Part of a small language model's weights: tied embeddings.
Each number is 500 + 25 x the weight over the matrix's rms, rounded and kept within 0 to 999. Layers, rows and columns count from 0. Numbers have three digits each.

# up: layer 3 MLP up, 3072x768, rms 0.087, rows 1731-1744, columns 192-287
# down: layer 3 MLP down (transposed), 3072x768, rms 0.0448, rows 1731-1744, columns 192-287
up1731:522501481467510503471484506522473548496533518537507508465482536431474519497545527507502467518417436468543525460458481514479522495445453516471520513525538481452498555501464498517529497535517500452457553525478517465542478549491493460438502487497467505481537462433521513488504500479510521485
down1731:534457489496516486526487487522506507553522499508494518497510481488473493505511484459491510510502524466503499435446513484524505493481548457536544511523552458509507483470457516495530462557519485504484538463485472534449455462517504516518477478522493531452473465488527503529487498508451533535
up1732:483540494496460462529510501495529500484498477539500506489498490460500535499476502542459577483480513522536501489538528510508515505476446506539513517533472486476512518512490507484534463518502512526514462500535502508496510514497528464460512498482524487505527498510500530503571519514568476528
down1732:504502509550514519484510487441475473493500513504494494474518521489480499505478507553471535476488493473494494506530518482490443486493460490513510535518525478470491523522550505498486475506483520482530495558515499512502502484469485492485452512497511509490556522509499547509498510487534557483
up1733:511486525514478512523491483532488498522462510491503487524472478513530471458515511471450461546534527543489561491514479500437474498497513483482540504495523483505481457513488508518525558506528492505461541505495536469534509509467450499484463506470520460479521520501470465512506500529474548535
down1733:523544505507535513468525490479530490461502485519500489496464427509497492411472507496458480489495520472505477443536477495493526517518440498494536521509466505436529498501467507511531522546513501475549522469513483459524551473523515521479477509494501496470506479550471490484528505506487507438
up1734:465504446510461482504508504503503508512508503523510470524500490487498507454492474491475515518521501507524525508548493509509512515529472498459456532479544478526501473520516534503451510536462509426525507479520483481525472517524490496504494456497504511467496522499484541505504492518513487468
down1734:550537453509522493485497480523499491518494474509513481517501455492520466503507487480440479498480533520500485498506499485485481498502518499489530463504516440478520521464506522440504521507465513474497487431514504523517458516497503505516493487505528460496456482558490511502546475473568502475
up1735:488521504524497498528493502522554519528482481532496515502526520487498463524488477502497501495480491515494490501499495537497493487503492507536490514517548524515535487511512492463481523519490497491504488485552508495508498508477547486528486479529524518543501483505539461561502459549484519501
down1735:526528502481498473492501496529519474501514563488489515501478568519555480487488510505563483491458489519501554473506503500482503499519539531511490451471490556480504484484527519524520479524505506572493553506517522525539544504491535525519506494436494517506486494533491526515536547519492483501
up1736:465554487534523534508517495476500482474449517527521513486477511473521505527512515481483498521496503512469527552462509447473527517529511523509487513541496545502518473476485527487507500492502463456507494453506465480475496501527503528455541501489501524468469542510476505515472494494528561502
down1736:517444503497510519519493516497535487489553501497505490459506530498499500509553536451587527488464550506530536482535527487519484551463512468495476487459496492539544527532464454501513499487508529561511506509462484508523489531473478529504524477537513472498532468469546484479549450533504532475
up1737:501464461549514495502487530515504511507500552484481505533461477439496496513509511532505525470506463489481533528490498514513517484472528487496525512489513506461500515512511511473513523478492492500473548500483506541557482538481498498478507474478492468495498521493477520485494512506480518510
down1737:553517509500536461513483478527527500516485540420495541496533495492475480523509510535444490501471498478529512485505470529444515490483464519496537499557480517477516464567526508531523535502449490451555516498542527538554519526522489472483506528534486519479511526476507522471491486506468505508
up1738:492533514472546493491515572512469540526500513486436518468522494483492488494505492532457511498515504497518497485480501507513510513487482477483501516469515514515491462513486526533512500464486503524521516528525528549497493538522489481478507480511480493540478532493524540460530496505507532466
down1738:509544523522543539467512489527525534515524487477519495467449481498487517492478492561490558463481486485521473473488530481509499471482511470538477451501496505478452554535468526517490489524494481451521469455504525520518475480524452486482532471473504504522483460429495503458538512499525501512
up1739:486490508484510500498539507533488511477504476435489479517484504521507502474496530489506474470497480535484465519509435523494448509502490511495493513517477525505479493497496461536496512481492510506489507487548533519490513539490487508510488466498478509530526509495495505470471536448501509503
down1739:454548451485481503477474516501513508536527518448477475528470462488489485518475512494495499484528479503507489468489528521509454492495486483475477535510496510490512495523542509508497475533516479477491499511526521555500491519478471485525488495487465465476487470526506540496506500459495528492
up1740:487540502497505509510477479524500495558528511484494512474483513516468514484524475516499536501452468539506475459424522468539465542471469496503450478483491495497460515511539526499506509526492466506479520549484498479513501515465505502506477456458502491505514483459440531516514505459462494563
down1740:479508503463482499499499520514490470548521450513472503502500505503508462488492504497453501538496503545507513507463482529520481496476480527528476470458501531536539492482495451524508543490504515519566488475482482521504535499517520507496479484482485487525477466475524500568520483465498506456
up1741:488557501506496449481505454478502528498504494503504502512464499548449538466503503504471535494507505475475505483495470499496493522501497500495469504491476494524500505515521507500480515511484504525521478529485486510482528453492521468503455458507534488450456462522485514504464494514503453473
down1741:497529500496513521521535461494479457537474510503512477496555475498508484506513540495460480472514493498555506529547506528474478456479515512538504518532513496470493472482530505493523553522484491522539501524487489480506515492485494496462493471499495478522521516487484515491501489530529521508
up1742:508523491547509521493510498559478444529512483501511477516503477522535526531480505485451464498512529479522504531507516502541518467535502460461495487503504499534515523498509533518510481504497458528518532513456459462528545476502456481498497497462510429502540493551514485516548507512469500508
down1742:491532502480473484507468465506462481532465484514527497495459481486506505534511509486508510484514501538499499540522481512526556506519503505482511521475550513450492487498499518443502505478471523523519518557495539505518495492520488489526428415475451462497471475527501484477515502488445520504
up1743:494484492478489454505530512486493480484480518539503504523506511501541488524459497509507521534477542494555482514526443523490486504485499443489477497570516528523453492549481534501514517540520504487485548534521517486486444514508510521526520525504502492486468468474521498563477473505517535498
down1743:489503486502546552489474510475500487478478481516543485530493548476519492501493458472482525501474504482537441462518482487483517499516490515497505515532526498523470540495483505497493527519459510495496506521450500506485501530473515525483540535520427482506465494482511503518473517529473459529
up1744:537534530545584464471485482506498548540467448470478523537440500573483474425516498521352498534555540520560467502464457475455418447534454440530546491507518553534505471466465493488520414525469483456514526484488480485451510475507535511458402489519408501505541553533508536520502480504518489535
down1744:505519501485485480516458455492510496489491516476491517560485513498488503517504510474788478498525523510474449515474485475508524536505499480511554480472533509505518476538542499463532459533520511482526546509467477444493499471525468468496484488521455529466466519487438542487494496494503539511